config.yaml
d_model: 192
vocab_size: 1024
activation: "swiglu"
norm: "rmsnorm"
attn_scale: 0.177
bias: "none"
tie_embeddings: false
init: "normal"
init_std_qkv: 0.0303
init_std_down: 0.0
optimizer: "muon_variant"
weight_decay: 0.0
schedule: "wsd"
Each number is 128 + 32 x the weight over its row's rms, rounded and kept within 0 to 255. Layers, rows and columns count from 0. Numbers have three digits each. The size before them is the row's rms in percent of the matrix's.

# down: layer 2 MLP down (transposed), 512x192, rms 0.0489, rows 360-445, columns 96-143
# gate: layer 2 MLP gate, 512x192, rms 0.0862, rows 361-446, columns 96-143
# up: layer 2 MLP up, 512x192, rms 0.0867, rows 361-445, columns 96-143
down360 105:135112103207133083147158149163144060114152152155094121101183082093088097127119144142104133109120106070136126145207130089158084124143115122104134
gate361 098:157210135079116121158133212176117150114135145122160169131159127193126119101110038098098139180130103087120112138084140145127130094122123141201177
up361 094:107129113123069150068164077095104124130113130150109101171127120174109113139149164099165135157115144151164172133125121086124102119125100159127145
down361 094:118103132130183051136068156102099129113127071099127069084117128151157148058085104166132087199151092097094136080107129109133157118101119159178133
gate362 100:149111154170083166157107121157116155097075154099114135168117054127135162110178080154115141156186057139109078129111101099153138131091115079110164
up362 096:114113113152165141178105066119175121184129092169118114095084119071107127118096138126122134114086201118040114141137154205089118142138088105180125
down362 099:103167119076211125115130168174117181097110147103137100124123172139114124144068090158137121129164134112079164155122121145116116128115121126124145
gate363 104:104133092115110186170147094054083168132151137140172166116143110109181180135140117111114110077144112110117101131135144099189101158154125097144132
up363 103:105127126123154142122149142125094132107160102162131113154143204112095112123126164127137184070088110106158147194184114170030111102129136156093141
down363 099:135131156114116108091144090160142098133117111109080124105089110107202114161095106091109094126104153112079111126124088049121175136170112113106138
gate364 096:115104167135102117122082110167074148162067105089128078145133162174157094129157072136070114122163115158108091096135156164147146177148186110093200
up364 097:141129125104120155166134117107107101112126130132149138117193141153103084118158153146160120143125123142137093084143146177064169160105135154084138
down364 099:106177051106080123115152116073126143156126188131112146082126114107177086122118105130187152158130109148176124080112097159166133089114178087157168
gate365 107:188141202123174153139141141072152229121101147112172115156172117080106154159129126063091099103072196145093154074187140117132154144087186122138131
up365 103:162147108094128092178161108178126121121109090179142167108134124142125111151149081170111159167161172118106117122108097097135175107110184121161169
down365 104:115079128135159143118068099119094162102077157160097133109155141108137162138202089128065118157137121151077116148072135038111176130126142089114151
gate366 108:132116149111119182118125103122117177135149104168159175147120119091141142182078181070153145130134087147175178127075049077129144156141138093151165
up366 104:109102125175099126105103190139148098087073166097098099098107154141120112151144085135095105068097160123064138134114116135171121089108133059165133
down366 106:091180175171155158079123122135125097165181038137110138143179160098119150126158126122115159135136139140125108142121153100110082138164159152112110
gate367 101:157126126147134137108118152118131152148140135116175153103152124200065186225130102141074127138180128125092110165071125125183161123067100114100104
up367 104:062159096079088134115164103078159142110116118175187063149065111124168103086112145131144101124101133167115132147144157172143126128150086161151150
down367 102:153085144148141112127118085103154171133133074158080157154199164169118164202054085111158099112129066165095102088120090140192126114099174082150120
gate368 099:117142150128137104145119126149082163143127127136158098164041103134147109099057127166167202112131188211124139099135142149129151154103170111144148
up368 100:175078164134142139148102150144083180146126090129178167254143121112131126124117154126178185099124125206111130140117111141147131094138106128143136
down368 103:119134118105118116171118122114181117161128173180119055086093127111157093092127121174091051147132110078159121137122147118129102173130125135162112
gate369 108:066161138144142170105123160083179148049144160168118098132089137096117084119092156170113072109106149154122099064168129139108223219088131123096122
up369 104:106095108129166149181098097167038092149172059134101091154123153146154078099144099131078128124170103138140125145105128103069127137155098145159128
down369 102:117114164130101091080089084157086112138116125136164170105141160157162154139166146109137156111092112108098105141127117103169189134124148126075121
gate370 103:115146118144129143070079098176118117153168152158146150139100130128176165100132112103130174098183129110098119141095143156127114056109069149073175
up370 093:168120109075070184104181138132146157107124104116149109191146146190153127115138098105126161073103169170112137126109097105083155144153097131116182
down370 099:060183168087130118073084153159111200144108133104050130174096133093165150152131139142159137183096109091167100123146137116146123087031110086137101
gate371 103:146121170084168173098097209088160065087141126153096155138169166107114103129078133107156124155107129171118103160134111115089146141106196123153116
up371 099:116140157080164162132113142134109124166111129088148167068133129148136130134129066144121117152087120090149105109149099157127101126076173156062135
down371 103:121158151139111169153140149144124126069172119132126118193133114094178166090151218130124138136105159161175110159131112073079129152099124122135056
gate372 099:140132163127161111136116196147103147088134171147131122176143106129121181092177152158171121159103151130127093142133116140128132071101216160094146
up372 102:088104130151129099114108134107111131158106127082146163131160143120120106066121168119170112154118183155114166122154107161139145147099089070177105
down372 102:121115113138155118188134192150144180133117122112099100118118100139073142180194132154126173156127109145157094166128105100168169141132135157095126
gate373 096:072159169112121199205160134129118154115122177118161123174103114134097088054126122151157131135077130151155114140134119169074099107170091168107125
up373 100:101132153113117163078083144138036121149080129180161136093175166161127135127085172152075171213097090116089160088164144111137129153121160090094131
down373 096:113106108134116089123119135100067133117085147131135087133103088151142077135109069080131155118130106109150131117058167071107134099136176091161134
gate374 092:112175127147185088168160156122160148151052178115132106134150146156092099124094083123115146106143132107084218128136119110118156128196188111141102
up374 095:139109144162120091175126146154080119162087176156168153180116151138113085092093113135111152118122160093105148147094117156100146112106135147223105
down374 087:156085138111078104131056097142092146079150172149114127155115126128153107109208133118099144133123158155113125157128084128112154155118108173164121
gate375 100:110162153131140164121134121094163157097108190146052156153104165139137161138117104107104159060170093181178118017109112105149111166132097149141130
up375 103:153114142152153131120139113152092108058135148140079184155145147183133139163151117092115117120138165137161139045061070156139165112105147151185097
down375 103:077096105117122106083158111137151146216212085096125096112113104157128129083099090120136163125097134134179104139156141098127130111158120116100117
gate376 101:104124127161154120135096154189142134168102159133177137151118146137089132167101130123112136146088131128151093170136126167145213101148099114084114
up376 103:089116134132102111151163107129176146161157162122111180081123072204106159181143141149072111138134160111143103090128110156131169156157175143113155
down376 102:115167092148156173151117133028120140084110070109126170139214069136168104144114103112139082109134127146095112118103159124102126137141164156060132
gate377 095:121099094127130067068113107173111126134126166152125125076188141188114121126146103120166177117171103119101145145116176122200161109155089153135176
up377 094:077129112145150162113089116118119102144155127134148065090191079180096143189184096134126129086169149090095177110086173132205093087176102132140163
down377 095:159130127075086115100143115083104188049127172113087209124150156133113085108106154188116107133097112158137149169119128099129150171139073137176095
gate378 096:074137124100150127091159103055098114108134120180087093182115136146112143193094168162110135148157098061160165194148064161098126160180174139074255
up378 106:129110117070081145106113154114138094200150102143120112173107144152149093133165134080076103102092128122167156102169121172133093160085143176074149
down378 098:121148065148119088164120093140205107194144158133170141068185129059126056081120103076111155140097083162149078128086109128133097188148131124148086
gate379 097:103079210125127118119125115135113143111117157141069084134114153172118171096163079162069128048186144111126159153132093082152152145135163153154108
up379 092:126109153164195128155114084147160175103136138138076126128186086154167152058148125129125103091168141105181188081149059139193181168095151122137114
down379 092:165202094141172137099121143154105104123125171105160168126128144107108118164128142098151150155083108143200108162128173137107094070135130149095159
gate380 097:175151143116108038150095118084163155094149112118159098129098140103089092066123058058162096133224164123093115118125138141118145139110108087166163
up380 099:131124131114130141118092155150109126147109116129081114183128131126136136161139189155127134151111057141154151101083139082087136106081160199070144
down380 102:151126181141120094101105145084184208167160069131161087110109138053128087114144061170207160096179132153125130143166122134122111147122122079149089
gate381 096:080147113104170157154113120142089086089127113167160133099134133098111173083135132129162133032180145111168080092162121141148039154180151126174118
up381 100:164127194167104104134116147121150155136152142084119093139182230134223192179206176164104122176154085146064156134161157110151150140129130116141115
down381 095:086108130073136115122118122098088153104123097136145127104138072068128131139092156125156083112140138154174101112108119114121084113150186126163152
gate382 106:102162122135051122109176093118121111176143174123149154179133068104053138148154141125154137119133097152197175126134172087116169140104168119088152
up382 105:145109180118186116124069117081094148142150163178158099130109133110069141079167109153141143163163129176046153118129169163140120093200118133162096
down382 102:106114160071126146060147137162105110132136109107129119121118069088126115150097074106130087159108086109201148156103141121126143146076135092156132
gate383 108:167169078152067122200112140090172171111107112082149100152083108124063100080175086069080150144127100121154133142145126113107111136082134121122139
up383 106:104175081141089114115107124128151131134131149165095060098155130140133122138072121115164150133088136085099173104144089118096189149189155146114112
down383 105:147205154124129158113146149117124142084149062100110182175146173164121096134104187129101161166121132104166129104127154143166138187131134131115160
gate384 099:131167136114099109109120104141126076094139070129103114189181111136100126137152178146129094188123108140116154116168176144096169132138111169059134
up384 097:147132112127102181101126162116090128169155165155134145127073159134113119167138110161150161093109104153098094148124078104140051116122122084154136
down384 095:093123108104091127109102168094113101133066120139127141174123137081076111165148125141215098168128124128109077157126108079195181086085151102118134
gate385 098:115121111158178124131083093093135166154112127048129088141111178202147119074116133126066106071131076123144091123140177088184161129144117128178107
up385 097:130108207095108145101144137131149153123083159162099132156143180075151136154112163177146156158100189097085154138155166121107100076077126131170071
down385 095:141121059162198122170164112104116161096118173124105073124096122130124089135090137135131106146153093116134079140171141100152104141169146102131143
gate386 108:120152151135154106127133169110142166096194153082078183131108149137115139075139130195179178123174145082087114097152081154127146116147115108080152
up386 101:150146175176127116182117126143170153100097136181180159162142206181163180165139133135143141156139104080119143090114140111188143183130089120105165
down386 103:164107170099100089143165117142094123110157211134112134130087120159204086108155135162096166126119166091122173151099106137133096101158095116097155
gate387 097:126156155069081177112122155122065108122095068118133124125169150135109158131141138135142194069065122171130131152157145110150088133182108098155074
up387 097:098103092153059196135155065106160137159128121126135147130120123137134165151090186140119052142136153106072137131101055135117110171071146141121132
down387 102:160154191055162118150095164214065142124133143176110114174153110106079136114098076175123148124101142184165163130114135115087101091142147113156133
gate388 106:151137194115125137159155198135115143091128102131130134121182160125119117151159108124142137094155130151111144129159093139155083138076141128100087
up388 108:091152102120089119178072145135124139121143063125101088166098049077126159163153123120096119086155071104143126099076141111168095110143168152130130
down388 107:172155143164085178129104165136103138054152155127110140070119159088138075145130102136121162125130120156106095168088206138183153116036105105174124
gate389 086:132103145120131160196131153065059053152073156095104110157119159151096103128112086160119129139113132151113110111161146161170148139085102122136180
up389 093:140189125144185148106101091164166157087099085172149121109135116083129172120091116082163140102120131112107176133108144119120128122213167145132088
down389 092:123174162135160157151200126094063094127072145200126142158113098124093108118114122105113128149161114138068126124087175145154134154137118152165121
gate390 102:104080101102098123118155111156165156075066181107128087148153150105125127143117163154110103107136112115177177097172091121149113162110094144117192
up390 102:124133116123119111172104153068088078170127131096064133127076132107111098117174131112162139205143167090086098177116201141153083085122038173172092
down390 104:107158143154118090133119056119146113155154113152114100136068123147155105131089109118100134104118128122060158129117094098109208189142115109130164
gate391 100:126130076078135149112096139127090147137132109141134163146096156133115092135122103136143102175106101132100075131127066044131171064098162081125128
up391 108:114115134149115081128205141080198136131132164127149149147105129163144159142140151124096132140123137141075191137149132165115120167140074133149119
down391 109:124124174121090096178142125148178095110095106083160111089066093120071162129126127124135131086119117109117172159179190108081103185155181165130149
gate392 106:138170122154166103150082106149105095150091170108191084095154136096166179138157122091097102094178121204145155149100203143200158065129165151126124
up392 102:168126142176145127189065114114120114106135163096117084055150137152125130149126103145086161142156144142108103130144176136133083163159135161122076
down392 105:123100161033046108106150155131095174084164100161103127129058096149127125127126130097170142068098148106166133172149093153161113165063119102172107
gate393 111:144139111180166114134099140089107167136171152155090121164156149103143164140175146145120114121116103129191137129104163078166108139078164089146084
up393 104:101104125126166116181143142124184106140122120149122114125196147067199167070084112156153128173159115060156150142169053209065136117098171101132157
down393 103:167146157110144203145159176086156139189094063124113158145068122112090110132157147173149108133126148163148103105137142101111106141062089144144118
gate394 105:106132095138111095131106114105140103152106147178130075110092137162141083108124112132100115081115055129116179112111079103104123153105104121086115
up394 104:092192108208180088116131116103176155131118151096172173160073143126082131124147172120071125123124097074175177152193158130093145099137093123169132
down394 102:148079170076122129095119158144136124134155114087131181132157120139137116115079117152134184112101197175067128192150142157119098135100121148132130
gate395 101:056130147114193181153060137177097110176108140137046154133118147124071133106135139120198128127133114148141199134102098141146143116141116134174130
up395 101:193097065125122125181109126147178113091134090134112127102124123221182012108091163066056166088167108123164128132136149040080122132162149116147115
down395 097:025164192135164120099152070131119106134075173141098152159124112103101119155138083116144145075110137147157098138129133195118103120122072083113069
gate396 104:147113188091076122140132107125098107129088163091139151088119121152140125151115066151073085153130139137125093106092123171100142111122122204129079
up396 104:171087122112113097098160124124154169113097171140138089137121160160084151100182136106120142115152123082129093196131126138126140140127167145086162
down396 102:139138103153141160114111143094125161098167136174115097125121110110125153150064126135221091150128185123154174135216101145161140119152116081181122
gate397 103:089184099142136093141120161177090071104145143103134163127114076129107142086136099084123121121157130158168111100162124137116117135195110049124148
up397 101:056182133151129131107155169135112080085131140109101120089206118111050152107123136171092067140118110134188133163132137084151139134110159120093130
down397 098:099119203191069089153125133046108193117166075158099123108170157125151134137078117132123176082101142116094168126184107123109155098083073196118117
gate398 102:186129098129167060143089128068099092120124122127049097133141122129151185082169088127079114151103147111154149108096126083031059090153060146166164
up398 103:169121079154087131146101152154090121122138094159063134136135140114188165142178099134139161170129134105116124098131142143069096169143098165173180
down398 100:073079187121142115067161081110186139185135096109139110180059126154108163137094118050086156119140130131158160147130129100216186104140123084103091
gate399 099:110104131103134104092167162152165116125146140092145174131137107086170112049125072168142137144118169117128083097151106120092155107098096075165086
up399 096:057186100166077139099103105135113179067168150135119125082128113108162105079165176137103078133088137113205072071099110117105091146132135142143082
down399 102:170122141119162122125137162106174110161116124080118136121139151153128120103136123086116145143164100136099138188137106110156090131151150115064124
gate400 103:112140133134190125085136105124153129127102093126139198117179134110071107121089186162092090066160184145090125098153204159124162201078123063072140
up400 100:138114122124129111112074164148128075117178138140113090119112117118113117133164074092087137106100168152080153176122172144090090118178118151154087
down400 097:145166159088113154112135119171074166123076093193094156124145064188149136114080101127119133071118071138158162158120094069202186158141112089082135
gate401 099:148151145068139132149125205094097141142153190210154060095134186135160132107163109090111164145136119176128161132134145128172134148099105129178174
up401 103:131158109148082155116056127102095123193081144067154087174188132195152146123147125157087134156091115126112155115106101164130131156136180128103116
down401 102:126150134099143145144142120187101111044135171188129097119118128138095158145078145160092080078154093114079131139109133167178173144128160124104147
gate402 099:144109097175163159128125068110142170089154101164090094105118076100132124097112084106108137087158112104180174128135162114124170165128087164153144
up402 093:103113134104106160149107113140105078135075122145122131193060156151139147138085091125093170130095138169140112074104091108075107133111147127119128
down402 094:116118121129163095154168106061127209132153104154090151105151121122109088082086141119133114068151060072119146151153189161070103124143080142167136
gate403 104:144102153100095097098138067149132122142139131098090192138150145103134129154117137162144182173129151116126141104052046155130176139137097139181122
up403 101:067103082126155163128120102160125171134187081157157074099129122108137083130141093147178198127061149137103083190193127147092093085113141116077082
down403 097:190132181138093109117133169095183100197078214215187193121108118147160155117116157096109101140106159151173199142087208073207135088089149147203112
gate404 098:150118152132165145117125137119144118129142091109155202141141136138076172155100106124104130122131104087148165137121108113082173082117125111119091
up404 102:085088188144174095100161111070134127115198132149093205129183188169127126158130131137117192103138103094078146110100186102136190127130061115160146
down404 099:140134120145143161097161164117120071105053139161070144124178144151142138120113089114117053140133154139155133088129107134111057153178095135118121
gate405 093:094123126068139187106094099116078115150168069157165099119070157098141110132192187120159078146123137101102106161104098144088103190129159126169138
up405 096:121187106069159028153126137124159105111172069118106125155095102161090136130096096119176149117093157076115123195143171127084103063056133083115194
down405 097:139126178154145162157153056149078146166110204119154142135160122135124082144098151156085163128141078107099116112130079110147127160167156095064089
gate406 105:094108157160143069147098078143096140160111163121089151129107139175127105092083092176108086178154121113190127165076105120120117115140078147144129
up406 103:150075147106097106102089175099124127171104137152146108125079102133152189110136134088141125129205115102094099175118112096116082147139127171119122
down406 106:088124082170129122126210161103106178082120164087180171072137073156171068129086159132117092093122168137127143103111104100123119146117148109127164
gate407 106:104139118093132149142168143118108103118156145169077140105111082095179114147154128150097154195132154136143057089109080076134120074093144159104145
up407 105:080228157101104121143162150103154115108077149120112091148146190153134170103129163121158114174142171062134119089124106148128162136164107165097158
down407 103:153060114173135136113089141117115117159190073108114100123116121103151163127138093142124170151194125121109123119098194108116129137102177138119111
gate408 095:080129129105120121106126128121071144079121078107140145178159137143154108125074200180119167166091139143122109137088035139112130141077131121148059
up408 099:166114134111108115149136151083130104143175141064154121143177158134155127169170183089076112154122135112113131178148101110095177072117165177123085
down408 097:106111091129147152128088119110083110129129157151128139135150140170135170125097136195107149117105149112129111096153184145153057094146175137103206
gate409 092:119119103128095151169142103066121192153136148149101153107135096107102132065124106133134120132123100079116115104112151115076115109157097113154143
up409 096:100187132120114134135105169138117135105005142122125119097129170148079123128165135121115132124123151113113166114123152110119103101175115079135162
down409 092:111104112061104162193182132097112137127180131115163180176109096111138108069196117115145134117121088083123097113169131130059117109143122126097140
gate410 101:129165102132126146128151084088166133113135059130151129150145111171092086075111150111128109099070072173136162108100093139123135080165117140103183
up410 099:092117156176139076110110109143106088099114114126086118128127104114132156151071069171098111073151078137147138141093153193151076085152087140129127
down410 103:147143148106073082085113103088164109245137126132182131125144144125121077122154116156097129130113143080085161188082215143095099105099093148053164
gate411 104:080129118140161137132118152138096195114090185174147067142131144128156156087052083104138106137160120113133122119148090126127132091136188124130133
up411 100:122128154154144089136184039109108141113161082112075133188120094098125121200137104137149050110088117149100118136136083151122092077131176151113142
down411 099:142125153183111152112159100125133108174164119160138091126153143153107108140081144176131192064092082153184136103125178060111131124160081113097185
gate412 100:096138190083099091213131143068135130170136179079132167141143140130091120082141061066156102159130143093145153113115158140141187139137085154115146
up412 102:139106143150114120155096145087107141133139150113175193133084100153125189051095155095109161063126119092071178153120099144128119136131093157187136
down412 103:151151054153158168125125153147141135088144061161145177123153080125168111106082133164175077146070189125130111108149097154153120107107155100119123
gate413 105:173138161102148091191093163175060071116146159098168149094127077104108063120120110105094150161140139077123131133122179126148118110127074106173118
up413 109:212127158152148124131145086109122100179196134081089170079110119140106099095118072175093113136181154114126107123099126068137150114121121180118126
down413 104:140119162116052126136127106155095074109096141119141069058057162124041114146129147087166139161116142163185124136153082138115109158095109162097113
gate414 104:123115127136072123116053150086108141099132095104111170105110138151135129103129226155192179146167135110115100111068130124125098187108132118155160
up414 099:150144118144085118138172118167187151156136134131112127135124142159133085127151108136183172115136173156129100159116126154136172188154126131129127
down414 100:113126082110157149154083194162126141118108102168172151159141104093095151132130146142123061144135060177116182119163138110092050107088114160124175
gate415 102:080137145119171123113124097136160123138162164154139177196071144136152160158127128108133180158142097120112163152152067160143181136090113123064118
up415 107:145138165152154124122129161155187048157099140085113157147128096068107139121121169140102142134124112115157150139112067150094191125090166133103169
down415 106:150077115141099118148124130113165103086132071162171143109133124084106145103118094114134111128160142104110116124104155100173070150136135166169132
gate416 107:111146090133134133129064146136176118156118133080140103080125176107138143131081080094176188140088165129137216145155126118101135114149072176082156
up416 104:143158126085110149143091185098155143175115105135170096117146112140118093079114117113198155163177152118103204117130144118142122125090088125117207
down416 107:098136165150122103143145119142131110138127127154140144141199163083186165142192184145136124125226033129173068104173090152137104122159134119154161
gate417 096:120160122076129162120119123140153102151177142169237100131153108097131128131137169140117159147043143137116115123090138155182156144143140170065149
up417 104:152157104055143133132162119123103098153061157091181127110123117099101129144127051162120148187129170077119132110157140138164176110084051042125113
down417 099:111117144134159109125142207131198158173129156129123128129137120150123126100100146152109147071128157116081117176169118057178133124159197151116136
gate418 103:103149152133092182138085167112030138103072132071140135135119109149156164072188157101113173120104097136176113164056059124124139112125132121167101
up418 106:104199146146147125083113161115107140090133126196132109118158143102151151176151128142173091118152079087036147157134138121170151118151186131152134
down418 104:130174185127081178089128101138147102085091153103076180099106082113140123124062168152124113145112138165161127143143116118081110119102109127101158
gate419 106:143105089096184109112093143095123187116124103157140164108129100084166150098108152121171131109166131119184148040117102167147147101061163059158152
up419 106:126109097114126158102112085140121106075112076078137169144164138070138132144169102109137159100137112154100156113136151179134134166128159147127119
down419 102:079153096118127151134129071128129138145112136208110060089154131086132113168131128120113223138132143134145141166149107158183130106183139253117106
gate420 097:100126107124154113136142141135155114086165080133102130122105146107122108059095155115112111102080094133128164150125175104079183120146143114112092
up420 102:170100149088097132143104103163179163168086130105111131117148113166184086136172086100119092059145121153136105129117172149198155172084141141165121
down420 099:145124054167082114166126091062182164138119103203151136139132170144133125179099080138152134170144078106106155141167162132147148148107140138119087
gate421 099:108121123153111100113172145141097155088145124153125144079123134133123145148114090145148194109081168089089131133147101206072121135114159152133078
up421 102:118132097153122165120176087152158121152126112094141095099169163122106072103119125092117115153059164097173074132102124234088114036135141139124112
down421 098:167094179163099113122126084097100103169142148255157087160109046150173122144201090147156131149118140135138113128169125060173154198123102120119160
gate422 101:191150168150208114145156161137151151146055143172167105136142149168096104114182114145061178110114106132090160146126130106178148121177110119121081
up422 099:128133136082173198139106120166125116153125097154147083121108160125070159182161129088049144121066094183101163164117148138103148137112157127129110
down422 097:179112122153148165073099112108112177102112151046104193124152106134222163115133078072083133195116152122148104110199166125165161143148136119174152
gate423 106:142113163125114112112164095149147158132048159088136136179159138135081116179067124138123170122125157118155112143077147157108135096164154191114115
up423 102:170099097159164062107084165157111047142178135113143147082158185091134129128134178122060080106086131151175119116139144116113133088098116106085173
down423 102:121160123117118170101103127090180134148151137178109118138178119087096097144141116113143154199159089122124166138115154140191140164106148082148137
gate424 103:177090097107111140181062080113141166148120162137153101096136099103125148155140081125076107078131065072150111055114149152139077143161105097104123
up424 103:075099067151173163091150115142100130082173152124149148133160113113139123189164173128170111130098170089142115140160149164108122149175100155147119
down424 102:133111064154115118151097158165161129100184196153109185141118146123084123069163146150125151125127159192132112165154094127129073183135111089129125
gate425 095:120091133153149167183135146174114151139158110093127146116120056090140198083151122193155103149082149098119133105074125126136125148124178184157088
up425 098:050132108146170169144159197143140124149115133158076153130083112121162150166153165110055097132104046122061188091222145143093147125134132138125099
down425 103:127021128137128162108122065103052104077148127077123177160142105167139141126106097104110089143160155142139119136087075094129080129156125135091126
gate426 102:150120168166075127206110116151112076130102110146113167047121132102147137195111111172126105111113135178120110058114127135181163136155159171170143
up426 103:156155153146091140107112163165103097140107124170143098099123129082085067130166117124138161097087146180153193132119097101098114208090107070102137
down426 100:064080142154161125102130165137123090116057111118089134120141103149122170105100134121083126151136134138158071132151107131113096110129123140148156
gate427 097:159143164099133107133150090210135127078074056163133179143122144152132134115140084109150102118111165119180074104171143133135095175110164079114109
up427 092:088117139132154107124155140143099169073069107080145123124102147064122139121180095093116144145086106130138168127132123150139139170142129057173177
down427 094:099110183135136106162097009163100098145169154134127134086116115237105132129046112125159131109101111080153100129084194095053117097126136178154098
gate428 099:131154093138155135151156092184148098090105096206127171111140091176123188026138118087148135116187140162158105133141115125123095099105141191094110
up428 099:125115153130132174149086176084098124180110147105138132140135161082140138160126143098079109122134105086135168093116114108126151072127124120148194
down428 099:181113137148129112170115068184118146106183109111123163157156087136184146107175148143138146129095088106152086105134133122107076101157100176107128
gate429 101:148116071146164115149133091105128074114098156132113127137166133137110181154163160126067091164145085106164102147151111185129139129138144102073120
up429 106:131142166114128153115092161189088178116096168098109186094100062112154133148180162136151121129119069145115101107079128067135080081161143172162121
down429 106:180113075104093109132140143133139095099174125145153133199162143141093138104120118116140172077186152107110119176192103135136135153124111073122103
gate430 091:100143173146144082137134094109102085126105128159156128082080116161140026067113145119114166154175086146145166106111124101153140118127143147140150
up430 096:117106075098160138150163127121124143159149080163135126168089147133118123166142112108144137084124137107149179093103103088113155105111096165117106
down430 103:111101161179198070140089152115116115149076116126123186129061145161127115131054154109182162123120096170163140079174163076146094129124165144145150
gate431 096:143136182154154162187079145131086151155073132160097107139140093189148133161119109090132101149158092070088102127101184100129126095077147144116074
up431 108:158101081135112155094142116099200134101097125098138106104155149088113134094132114136139113090101114150113159104152124157127166139194112112133121
down431 098:126108139127092170150101142103110165135093124157098143106129177189102120111096049085156155107108119062097117131115127097195147125159085112126121
gate432 107:106113089109095110130134150159147074123083129126172200094091135073156088128161142180171119087148082058159140073085113141098110074114127135162144
up432 099:121143144135133147103115134142150109157032100094120140109109173097126119149098143127118127120076108085188133153111142173127120142146129119142133
down432 104:182169114134114132114172068159145137171127148140170158094137131082159108131146134151083131143175100153141134114104065078145125149109120135133173
gate433 097:122189069169102130082102152125185115108154172133148081134109217112114133092165123126124074117140139075119127136107152122156144119149138156052132
up433 099:139130124118050193106069180188140105091150177103136145168142108195118145150092127109166114133107083083064110074116128144104146148113157110128117
down433 102:138134136170098149088166082142111096132104138123121090130149113110138182104167175152152144122160127144105149175133139079116132171185115134087161
gate434 103:131176168135145146164136157124147109172138146212123119140091093094111157146137181117127189165112087139108154085162148174133120150139111178091177
up434 103:146108099089174129112086119171087172149113142073130120052101138081122133114094115176094102111101122106050161106150169087144153087113121085186168
down434 107:113134157134128183134128163102102111126102181122202154121155134178172158090155088201110105168163114128128149191099098171108107173116142080158099
gate435 075:137170160133149131141135096136118182153103108126135139100152096081126103141133165158108076191112062173170100134111155129094126144093153224148131
up435 084:123181199136203131141052142110110116155114089103139152055125149136139129126117179082164140142096119123174087155109191145068120129093167183149188
down435 075:155116032108122127116191120101138155098153155154138121157130077034143092186133105156128102162146029142091098104133099117120141122086164112048061
gate436 103:130124179090174127111130131122088155160182127158055143155156134101087111142090115133153086117124141118206093119155126140063140106151128160105158
up436 107:111159103116137119203115123155148166123106122123199128145100140159165085111127151086082182151098114110063171140135143107171136148150149123084156
down436 101:100106095129142107162124171073075094139125141190063169171164124067037054133153109121115142098099165152143183128141113177090163107087104115132154
gate437 111:119144153084154158160117083090093092139117138149137126108121129163128126161068168118121165152185112060191128102096143134124151162104126103172140
up437 109:071176169112151186111158081098135093099107170077159123169112164143088125199093160163117164201078168141137082151071138149136128188083177122130123
down437 105:137085074127135187184106164137098121114101153056127154063166093115165152112157127075126147105107114105200142103148147179145178158128122134111168
gate438 096:132097147113181028179153098116141148120135175103098062118162116113121155121178121142115155112139143136104169149114170146143079116102202150106112
up438 098:089111123161144054169144062084149193165168205144054115099128145139135168121205134137103130111137117136065143140125133162154091115133180109102134
down438 095:107147124096076122131080179091138101166113160105142134104089129122124083095110123135120094135135129179099100168128037179148096174170101069128115
gate439 104:159128152127138112141100115121060131123150167095163165070116124135119114132132092135088054125113133124093118073158109097064117093123152162217091
up439 104:136147168151132140148150143090115158144130185058142123082123090177103075125173159102129099124091202105132140062156168149151189122168082076157097
down439 096:136103098083182105157132136157110150126090203121144073153135132115132157134141110086170099144079092125117123127078082146113053132175123128109124
gate440 095:125148172126159122137119114150219159090085080161132136096138074170125124153073123109090060089093135100115062176113093147098071135124134127168147
up440 099:105100111127059105066144119183139132120123114182046143072147104147167109114156173127158111093130147145100119140104145138134114098122158190131116
down440 097:150145111163220147166081127109168093085125136158178155176143221119122120164155109117151138123146145091132202196145143150125177196131130122155148
gate441 099:087157188126100137138118169098131145127128151116119164152156166135067120099107160123145167087186124136140104147123140171128112158107150145161110
up441 095:129088140170103135090143151146077108116145165123135106131176146113093132171128131115165150070104116121124125156130175106116128137113179061110111
down441 102:158141118067109174187166146084136110167125129174128125112182113103119141108150119119116119106147143172185093127090123159192148156142177164134162
gate442 100:146134141087193100137128125119087219150100131145093103114112140101124043134097153118138088149095158105110088133171168105101133106096150044119079
up442 103:188113159107094108095142124132112108151139120133126150162100118155179082120139160152103147114161075086108121052151106120112163061106155100113136
down442 099:142104102093166146143148083101179147090092163130137161088169106172115154114127101085109097112114136107089110146162146136157084104115115086124095
gate443 103:108199120121081111152097131097117146092127154151112083105162184094213106096087118134100079106141104086163125126132114186111095130170188182116139
up443 100:146157163135159113107164137120131149168066115154117088185179142125031108144158220144091188098165086190116129124123148151081145110090111120128143
down443 100:106104110116095130110085144027083140089153135103128142162141139053120156176100107087113207118063074163113123083141133159139189118144170160183145
gate444 110:119120156153121130172154149150102159188140145128103141106110110117103135122182182145186132147138159128139152114152153201147137144100127128105118
up444 104:153144148141192117161165183139108137142143143136108144133126111120114150104136094102170113130129149174106054122171137194095053123103126083163094
down444 104:194144138134174120107104116154161203088184178142122120119221116096159129130124127106111122135170120140178160157158072116178111105128115152156092
gate445 096:163156092117127081128169123189159056144129168143102147146118162121143147156149130142085121129181196095123124193074102160161124131181104133116129
up445 104:116122099079052098114170147105169090099153138104096097125136167080142161186121147126135084117147205110150090104099104111124124078107163094194131
down445 100:105096154091079154150100166138117104103151182097160134038065116136095114120162108124196111094110151145133103158170069092141149078106087121154054
gate446 098:130115091116208197180119152113128062110098111131125120155134138129082090120126166089162200124052140162106131156116125126081113091120115109175088